Each number is 128 + 24 x the weight over its row's rms, rounded and kept within 0 to 255. Layers, rows and columns count from 0. Numbers have three digits each. The size before them is the row's rms in percent of the matrix's.

# layer 3 attention query, 64x64, rms 0.216, rows 38-63, columns 0-63
108:054116156156097117129122113147145126127148128157145127171122085141148115136129095075126120117135117143089147113143172106133137109170125151106117135090100187153131128140130146136136138140155094
093:154088173133123129132087123159145159160136135104109097135113161114130100148109143109085105098109136102112134135165107162176136148136148110126138100138148155087103117148125173102092153111105111
110:080130122117129065115130140160131129124143101149158136144124114141133112102135143118140136152132137114091149099120147133101103137162132181152089136174152116185081159127094097128092133136139137
112:168112161121121132148112086130123163150125170141137102093092146158110112095153159118114161130117151130125138148160106121143135096106099098094131085137130182113118128156158121133146145103074117
111:180124144106100123138113090106133147130084151152120135137086146152080104124109143166106159121126158080115144099107124137115142145115130107165171152112148161079113142130150107143163144140118116
113:141130135116135152142113093125161134157126107111131140164137089125090133119192111126140098150095112159100168149139114113126154127125170140073110130162106095088146115130143123134106143178119099
128:162141148137129107097110112129109131140139134098103120095170152127123108102134135086143111102121099160167132125124130162206135160107116076129138161093122115123095158123134113135140152084155120
112:129121148107123111149121106144145162127143085106121131122128056123116137115161128117107133179148088095106113131139130185102095157118144140101087154181152123159127130146102142104151135114131114
102:146152148139127091110132158134165095132185133134103124113110121131146137135151168165093142151103182124127105143152112084160118153124089078101095125139137076131147140128129112109110109137145114
101:165115135127111117141134088159129138124136097148083109143152117149103162133117176131086121060107102156172167095117166145134122127142128088105123092141119135152141149136130124138156125089135139
076:143120092164127139104145134121131125131137165077149128169145129105115133136138167146157134175121084145102119127119131093109106135093145147125101106147159111144160113062133079118103122160123152
100:166103126086122119138140115144126133140127123126140140149108128139122075139135105151165180126106099124132115114130162197097083156123090109099125116155101143152100152082162138135101144139128143
102:104112149168117121130108147131120143154105139153139105145177136142151126140082131117098096120140149097136108176147113081167162118168152105117141102110162135067130089144115112132121155108142126
104:134146136143099136173102174143121164150145083116124141090142139165103145112121154130100090117145094117161161137122103131149166095130160123131101141124121102056142119155122124134103142100114135
097:167117101182099141150090113127147160147133141121106124129129122113111113171138129103126079112107169086151114163114120122155117120106168120138135163110126135071125103144101164134175150115120126
111:117106098120119100139107102147132150155116096145144147147141100103194147140107118114111104100118127143129133140159124092165091148155130149097154139109148138089121104167103154093164158097162121
097:128134128136135129087103109103146105124129140150122125141160149146142192102097148137120135181140159158148107144154073127143161117101158132100107109130145106073150099133090085114125118148128134
081:136176130126114127159116112097120107154171106152110117141133126135093109137135115164099111111135102154161139093151087167118141141102120124114171183098101131117124114104117125145154168079146104
105:143112137169134149108096086120125121096123049131128150101096135138176146165138126101174110126137124119113143119144096139120118150120154137138157144100104103087150140121132165139157112162094121
128:162122135164147155130139142138129146073111129175172103106066175147089115133119150138127146107121162118137124144088116109125087130121127119096142110091149074122139133126141160152138126129129107
104:141133118113131098161123112132106173098090165151130109188095155122121135127123138091140109136106116100167141150099127176169162134116116089128160090140106121096126123132155098158146109116115144
113:173154137128114133120099151112113117149141139082103135115161105092118125117113127120124133127117139145102110116196125157084154130117104152120092191164108169136143119107107094116119142154115163
097:147110158107115134103133133118066114114128142192131130139123113085172130122075141136157119117128104138171137119130117145142139130103121127120172155142145121139140094166096096124078145085133121
089:122085116125094154090136129131121131140085107150156123127133150142146124112138136120112101126169170116090159143115108115145107116137148091088153130172102170141133128139153107099102126196167131
090:129109087158142161156133117145142067138127112125139114147139111112104105127105136136126140156147122092107134098111127162123123141169153159085139095123108128138134196156164115140071143098136125
090:115112147127131134119154150123154093123156171115141169125105138153123103116162114132186158144129104097080132151088130142091143107121132121138099118137107083185130161105106129111132101157105149
# layer 3 attention key, 64x64, rms 0.228, rows 38-63, columns 0-63
114:117064139126097155109093116141113129138088135141095168105129114179151121090120109132149141122147142105147139123183120148118172122099135146107128156129128120113101089137133144118141157093170162
088:110116156131107122183120157101119137169128114139133088103109118164133148110155163089126140110105147143121126131106111098155149130148199125170125116129138136105075095114090149108145125105109131
105:139075114185105113107086118131129129183166128098106146115170182151145121134092159089112092136136132135119116104128122128127086135112148138112141134152169141116140093118098136134124144139146150
113:137147131149128111172125114130102115141103115155157142118076129146130134140135149129147122153099119140138149152073145064161097098127144090148133106164127125148126112138165112139137094061132143
114:097115072112170087130132124076122123120117105129148156152134115140133145140151117172149131139105120089115105172066144138089119141147122125163154125107125094119111163139178128138142127118122149
118:105144091156111131121151136100176118069077118103115132132140136109171168144132109145140121140122147135098113144155161116084120163190138091104112133125114096144144107103143136134145125113133152
112:124107123082111178116151111162095124134152117109117112112169088135099134107100134126185157139119064128130117102108104125134164142124149115146123116110136170119130132140115091144141173115169137
110:115095101154111092109154109102126125175144121114140148129154149147131138128161112130138097118104135147116112130137112129107118151117137107109126141135080180178101090135107187070130146140137167
102:133085142126121116141161136150145161118174143112096133160111117123122082122165145149077117160111090087111109147116097113155142155134163130150094114134093119141124156149147127158081127102138150
097:105135110172103135119138134163099160148137102105131137094103104147105107175157117133129146069114105107176149140115130131154123132125132117106119132131111102102112189153121161091155132131133175
099:101114096136084101164140158141148172189118112147095102112158128128107096125129147103103132120130161100110103136114186096155156140105123152086103138130137126133114124143117132140174148135150116
084:122171125175108140149131103105180163121114086160157121139140101090129153144142094097116122101086144155134125109168119104123115118080128148102146151152112118096098119125120142160134128158122159
108:164132149132133166084121136099083092134128154092089162122088143138167162126125115143165140135122126134168116138122158158106106132133082122125149128084112091149141117131137110145165085117109128
110:120106102130125157149138115132151103133110140144149074162108129119076153144063137120121147104156166139078159135156136095136110146156116135131122141178127138141117144114131098131109124176089121
081:144093090141172146068158114148161129088142099119129151120109144143110190099121106157139147126134154117111102121132135133089152111097098110128121115171123143159141148138140105128102112168104123
107:125090117170096176110103075135150132150134112105150133136139111155122118143154164158113092108107166149148110125137119172105082136111109166110108142124108147112105110136122139098104175139130156
111:107101142122128093166176107128112125186145117129150137123156114112121106132113134136080079169129147181110109115123136117169114113141132136183075117114148162149112128095114140132141144134124122
118:103166094102122127149143157146103153130133136152127145129135113092110111112121094155134116137162102071144143134147080123118168097119156195115106158121130155128134136109145114111115181122123090
111:105115092158132146158148153118093098141122149145158115105118093110110133124128134134085128122119165169111131140162144145149100115124074109094166153172129130106125126128142098105119139161067153
105:139143089103142108154153150128128120100151151096137127129074173113141109136121168172157150130066147115117122161081136119125160121127132110160152088121124096153136135143155117108132104108111092
098:122167106128122133161147183115149102133103110101153085125123102123135163105108111129191140127151131140132112121128097135162147130178120132127142073126107118102157125124142122133147065092119144
098:144160120106120120137146097084116180163095127144086155098168118104150127124145124106104134126150147123139125150146120104114151161066151112151098142107169163145119109144082109134120152144140139
105:143156150101102110098121119111121175155200123088140126116150090110109140117128090144109117145162140140140127078143100151129145152081128165160119146132156122129129121115087147111123142095104140
096:141126138122133139147101130123170160126104184121169136120125162120118158147168123130102110109102131086067144154107157117118112122086133104129136122141123104115158126137143095167177136075140136
101:144131138151127093146096105153122144095114107097101119134153146138129152134105103159139191105090157103077159140135146118095114106113147129165130109176116079164127146121110153138138162125132121
102:067117159168122109119153129134168095115152108124130111123123115135110107111134111068106131152157102150066128112158168140139143135136113090110165164160123131148106161104126143146124120154130139
# layer 3 attention value, 64x64, rms 0.185, rows 32-55, columns 0-63
102:168102123112092154132132118137119131131150150140146158093097160114131139139133093123148166073104158125132125124161096110104098139142116168076128131106158140128207139128112137145112131118143103
112:127097145132116121161141113180108150093138168162137142105103090121128100168113136150107140117132103096123140121153134166122137151090093143164109142138118148092171132162144120147101156138105079
109:152119148117089134108153117127143125128115136110148159082108141149154087145120118139162164115174115119149123137190089142101103132108095140123136121096132136119136136163087190098095146131119129
122:060138172149120124119126149104146162126122132119157110130133126118132136105123100112165154124104141104089167147154104097102131116133137101153106115152104147149124066153145124160122124116192126
100:117153092141114128109129158182105160118087129130128122177169133087086110160112160103142119112141108135169107125136134128158144143091113110133121140155137116077139149140128094124105157084127103
112:164143142189132119131144163124103094128122123149150143080124109149138115139080147129135106087123134118113135126081152086123119133132113135119184128145119115155096109150075161129102112153161132
117:138125101153136139087097105131136110138155069134098100153152149155101108134119171124131106119134148173139121103112148131163121137134125155142163140132151063088119134095159078140138145130136109
089:105125154127121125123125149136138123111125144072162174119114125140149115135170136147158100145130068136090161143151149146110152134127129076140126145119117116137063097100127171151100148134155119
109:141131112115098115143125144170100144130091106157141152124121115144149096132166103104150112136121126111119172115151104171094094111179154110118089134150087151122100119125114166113155135161085104
097:132094122092157132149112080091141095163104086107129143112141117151139130164112159131137124116139097116094145118173148137082160165170131126117162129152134089117136133121165106158112146135095126
107:154132149094147135135127115109130086138119078112118131132164140139086173111097121099117099174133125110182135129128115133137112144122120125138167136102151111153124144159146108111150069073122160
095:109127107126130108149156115115118140132132176109182166126145089108147105128161116159097090138136118131143109107163135154099112133150139104087113136121138137130118103100133086159080189155116149
117:159115107150124122133136157150052123123153159130148134121123074084127092151114156166105126132145128132141097135118139112068116140105112153144112147165131151170133124140093095118126139155131105
111:155115101168140109163118125165149130138122120123068130118111138151178105165159137135108128097080088123100147126131156104117126157142118085114127142102120145148133113117131149089189141148125111
102:153125098126154116111136107131138100150144157114113167159142124087153099180108098166116101138101102138135107138102160152143125103138105087135131161186099150113108113117090136134125098159102135
110:138121118115127087150125152100108128103119125143154118168077140150094154127114121152093104070102153134102168132143074148134132118113113148117140133171162143107136135189141136092128115123137147
120:098151090128157114118136139114142126109111127067156115127129093130125167094132118143149128160119154091076138163154083119142177106101134143159102110138139134113104178110135139113142120154141156
108:160161084113135104137138124157133138103122205122129155148137079065137097161114096149084102114116095116132102110114125177131162119127107121120130128145135135103134154150126124117123136114114148
099:145150130149107155136158130115116120111074115154123132141141132098104115125094121087165139130119150086153149155129103091097101094106136135175124112125158126143171094147112166174160116113121099
099:093135130136135119134142186100120140134080108115196119106132108128107168147148135108117149148144136146127154167169101096125096112164113121103097121170155087136125111130128118117100096157125127
111:122131132094145143178125152110133133106145178096102143144081133099135145101109076142136164164108105140124100127096125130122142128072151122146115106165172123095161154132128117137140094127152124
105:153137129115128091144093102127106100153139092140105141126111130123102169160129130097125125125142156170101141179113109144136119137128123130131169131142120065135134177125152154081133070152116113
097:113099160137160100131128121124118127136166143111126158139090155133144147163131151207122160132140095125083123126131145166137102128129146130111121072131083088118111162125118132131108144087106141
099:137131093089130149114117170139148109096134142167099135133082153171136146138145124146096152132118118120107104131134160159104139107102112102141148090157113141128121126131158158107093117164055139
# layer 3 attention output (transposed), 64x64, rms 0.183, rows 32-55, columns 0-63
099:150198140085131084134096136138109103129117114128108165146166153110096137117135138110077137147144100144119129104149159131104129083145117155132147146120098101114135165133138164134148129100088148
089:093157128123104119142134119112116085104153125127125126074146117126111126111141108089147125126138183134139119165133120086099115116101151163147109171132149143156116154085106125165168146116118184
095:148181097128100088112097141110132115153105091152118125145171091121108155135145126136136087134140163144117138146105118073147091121144154108116130163139124149087118099119173137110151152142160130
098:138106114118168094135130136104148104131105125117095145143127137114145088143187116112134125200177091119130151121116120159116133146118174137144117104103133055114127131127149108131135111124162125
091:100125160177112125123161118099114124106122135131147117109128082130156087146151113124138156137148126130118173145128119121097116112101131112117142156099073128198138102111131170154151092156102121
115:131102110111156168115103080140143104119142131185157125134178107145149167138111122154147130140124097132168111117139083113114153119132115104087177105127139089114133102121158120102148152103116141
090:153104114147109130100135097129100088149126117105129134094126144139181142146106171152129156112114122140143118153127132152116127097094100111054150116136116170158170145119096145140095125116154157
104:127126105096136149120123105152175125150147120142105094149142073143148109137163101129157159125166125119111126119117056112111138151158117187113109142140139148130137090145108107132149101139135086
078:100137128157158143134107108125139140170073114094100114128152145107128113090120147126135122140103141180132086144153106046114114115158137180127132151098158141138121144149112149116118123144128121
088:152153131144129173122088099155142117122147116173140090094136170137110144134135115121106136152100109140118120122106097127175154105094157149103141148139112154098121086136112139133143084072139162
079:122118093154105156131114121109164165133136085148155137126062175121102144156128123145127126116142093098106151127143094169140090162102105150139155131118122135116102101111120144136143168164124096
070:154133145128155139108130132166140132138065148103158150126145089151123118125123104134134176107088128129104175096120147123127142126099118185141100158110139108077122159122109113131149091129089133
117:079162096109086149149148165170158149152093152127125133112163101110156118118130104138126129138134106102120120103152113082116139112087136146133143155155079113131093155117125116128158115149141174
082:127081159078124115116112103119082136120130145148112126125139166113143175137093107151136126149133152169108062155156111139136139107165141144146115130181127129143124141155096133110128106095102112
106:124116157104104147139102086135119141131138132141141131101114069135115155144144162102145149157097085109136124091131124098131195161122155162099136120144157152146117140170118124077128096133133123
111:098118103168149117094145134152140093104138123154143161149128144099098085160140126131124125132129102127143098122130159104105115162140094086178163104096113131146149189103151139161131113117108130
109:156143150120152110167158155115143132135136096193184135137114147102133091101137130106119119076174137112137129116095108112155132155105124099129102121094125132155126100160125090162124113108126104
073:103131135146118122113131135143155111126169115143145088153134076091139140136141099106096148155084124116139137119143164081151158127086135148183102167143134124151117100140131119124139124084093163
088:091146105126150133171081124123150106118116084160125135133138103128149109105155142138088132121121165134125153127134090176134126150119166135113150154078128136091112138153139127049135133140132138
102:161130113128152140103115109128131154135068146150134147146131125137094129135168083093122155126133120126138145145119105113113122151072143082121141129085092128114134113158176101149174109145168147
118:107112152129161108146156114158103132152149121159112106131078096139133121136144139083072136096139083154149138110087088149192146139137146136130155118112115139129096108150138152122119146100140142
094:109137104157105168101117134157131118085150106151136157106129133124111147121117156088094105122131113144141095113141108147126123155156130124123111115130099162190096090169103154158111153100179135
084:173130145107129148134152160081132142140157120115120146069116114158134104115136110064157104156055146136140124110116119128132160139108126163140127108155106161148142116096141114137142147124103106
106:143110122143133133134095090135109153080160115122107145141142070119107137103145081162103110098102151168159126144152145119140127135139153118093118104150148176140147105120166083125147162115146124